config.toml
norm = "rmsnorm"
norm_place = "pre"
max_steps = 4139
Each number is 50 + 15 x the weight over the matrix's rms, rounded and kept within 0 to 99. Layers, rows and columns count from 0.

# down: layer 5 MLP down (transposed), 1024x384, rms 0.0902, rows 809-812, columns 128-255
# gate: layer 5 MLP gate, 1024x384, rms 0.0874, rows 810-813, columns 128-255
# up: layer 5 MLP up, 1024x384, rms 0.0929, rows 810-812, columns 128-255
down809:57 39 76 60 47 54 33 78 57 52 45 33 66 36 47 46 92 50 72 57 47 44 63 53 58 70 67 79 48 41 75 27 33 59 51 51 39 45 53 60 73 49 62 55 53 35 67 32 55 28 54 46 65 43 39 48 47 59 61 44 45 46 50 44 49 53 60 43 38 51 30 61 73 41 56 17 54 57 49 58 58 74 68 43 59 24 60 28 61 56 35 28 42 70 31 47 59 58 41 47 32 49 85 47 49 55 30 62 41 58 20 54 47 56 52 42 45 21 43 46 35 50 56 67 57 62 43 68
gate810:40 57 75 52 64 38 45 30 38 72 67 46 70 62 64 51 64 65 57 34 40 49 57 55 48 66 58 30 43 39 68 34 67 44 60 59 10 60 52 61 54 73 33 50 65 44 26 62 56 35 45 44 38 62 64 68 67 56 38 60 55 58 47 24 48 65 78 56 54 79 56 28 79 70 40 61 53 39 65 67 40 63 80 38 56 45 56 53 67 24 77 36 63 66 50 69 58 49 27 65 48 36 47 47 71 54 25 63 52 27 30 44 37 44 68 60 69 60 53 66 21 20 30 47 36 70 47 53
up810:45 65 14 48 66 68 65 41 47 61 68 47 42 63 36 40 49 19 69 55 33 44 57 60 41 46 55 32 53 58 56 54 59 50 43 59 36 38 33 73 59 39 46 44 33 28 63 58 42 56 42 09 65 57 49 59 60 45 69 51 54 63 30 43 50 40 62 34 49 60 72 43 42 43 35 60 77 67 63 41 46 21 47 38 37 37 66 35 46 29 39 48 47 58 36 32 43 27 35 22 72 46 53 45 61 45 67 44 52 36 51 57 40 22 42 46 54 43 53 47 58 77 39 36 78 58 30 43
down810:66 83 44 46 25 77 50 53 31 48 74 36 79 53 55 53 36 44 29 28 40 25 17 26 52 42 38 46 54 55 31 38 46 77 74 53 36 68 67 50 58 62 52 50 38 58 35 65 29 58 39 51 47 45 40 50 45 48 54 51 78 41 87 61 43 59 60 79 39 90 60 58 49 57 56 51 45 50 68 54 43 55 62 36 65 52 48 45 44 73 48 63 39 52 47 37 19 68 57 44 54 66 62 30 41 44 53 46 66 45 56 67 39 60 66 41 60 42 32 47 57 58 49 23 33 46 42 51
gate811:58 52 57 47 54 39 36 41 29 39 43 51 51 59 29 65 75 50 74 71 26 40 52 67 44 52 43 55 64 70 58 74 47 61 69 44 47 70 54 71 57 57 70 60 60 69 31 41 63 03 68 50 41 47 65 63 59 47 65 66 46 55 33 70 50 34 47 59 62 54 49 69 17 46 53 74 36 65 62 44 54 36 45 37 61 31 58 46 66 82 53 63 65 29 40 31 68 64 62 61 56 55 49 38 62 48 57 64 45 44 55 51 64 40 29 70 52 72 15 40 72 54 61 65 35 47 47 53
up811:55 77 55 62 47 41 27 47 42 55 55 20 33 50 41 60 62 57 59 75 69 53 52 50 19 20 56 56 66 81 26 27 72 58 44 28 53 53 65 23 55 56 34 59 70 37 74 46 57 62 64 79 38 69 31 59 52 61 59 59 62 58 58 37 44 43 49 22 30 27 22 39 48 39 43 55 74 43 44 41 49 74 29 15 62 23 58 29 43 45 56 49 48 67 62 45 38 50 44 54 68 53 65 66 73 72 38 43 60 68 70 83 56 31 63 64 37 39 36 75 39 65 61 54 52 51 41 21
down811:55 45 54 51 80 55 38 62 87 48 32 36 36 56 53 32 69 44 20 54 43 61 59 68 37 32 40 52 58 13 48 57 68 25 29 42 62 60 60 43 37 42 20 63 66 51 63 57 59 73 66 59 47 44 35 64 34 99 41 61 59 65 45 66 65 46 74 29 55 52 55 49 90 43 81 32 56 40 57 42 68 55 52 53 23 42 36 51 42 56 54 39 47 51 36 44 30 47 57 79 56 65 48 61 34 40 40 23 59 31 59 28 25 47 55 38 66 65 67 18 63 27 64 55 50 64 52 61
gate812:27 52 39 63 36 88 25 24 18 55 68 38 65 41 53 54 57 62 17 25 46 41 43 57 65 65 14 62 31 63 45 69 58 54 47 52 54 38 19 70 39 45 61 55 75 42 53 30 61 36 49 55 47 47 63 53 44 44 53 53 61 40 49 57 38 41 52 31 67 41 66 45 37 75 54 29 58 14 52 60 40 65 43 18 54 25 83 42 33 56 45 46 56 51 60 64 55 47 40 66 66 73 35 32 59 66 52 38 41 42 75 71 67 62 18 60 30 59 32 69 43 45 33 35 18 43 58 37
up812:64 25 50 43 74 75 46 51 41 57 58 61 11 71 27 46 65 59 43 43 44 67 57 53 40 54 59 41 49 34 38 58 49 63 25 28 45 65 51 69 74 74 48 21 51 44 47 25 55 39 42 44 15 43 34 70 55 36 49 52 37 68 48 43 41 43 60 63 55 58 59 37 58 22 46 47 58 85 51 41 48 31 65 51 59 63 47 36 59 52 68 31 53 33 59 61 53 58 70 45 83 46 51 57 60 34 52 44 77 63 41 18 20 23 43 59 33 31 59 42 74 37 19 53 53 35 41 57
down812:43 65 45 52 38 20 34 27 51 68 39 52 49 62 55 40 46 63 62 49 42 61 79 57 40 51 26 76 24 31 82 51 56 48 43 41 50 67 61 64 52 55 59 11 85 65 74 53 35 48 16 69 66 50 41 51 61 53 16 34 51 62 36 56 56 72 52 31 35 60 52 41 74 58 71 48 53 34 26 54 26 57 76 41 34 33 62 62 50 50 62 56 74 52 41 35 38 37 67 52 26 58 67 46 77 39 46 54 45 66 51 54 33 55 41 73 48 28 14 54 63 66 43 62 54 40 41 35
gate813:57 53 67 63 43 36 59 41 50 48 63 67 48 05 45 20 38 32 59 71 53 51 53 31 69 62 44 61 60 43 46 57 36 53 54 67 31 37 36 32 24 70 37 34 70 76 70 40 79 40 47 63 75 51 56 53 48 34 41 27 84 62 48 56 23 50 71 40 39 43 57 82 25 64 49 37 32 08 43 27 74 61 71 59 67 41 54 69 42 47 39 21 42 43 49 48 38 30 50 35 55 53 54 44 49 79 24 55 28 53 65 67 24 49 60 62 52 73 53 27 60 52 41 58 50 46 39 58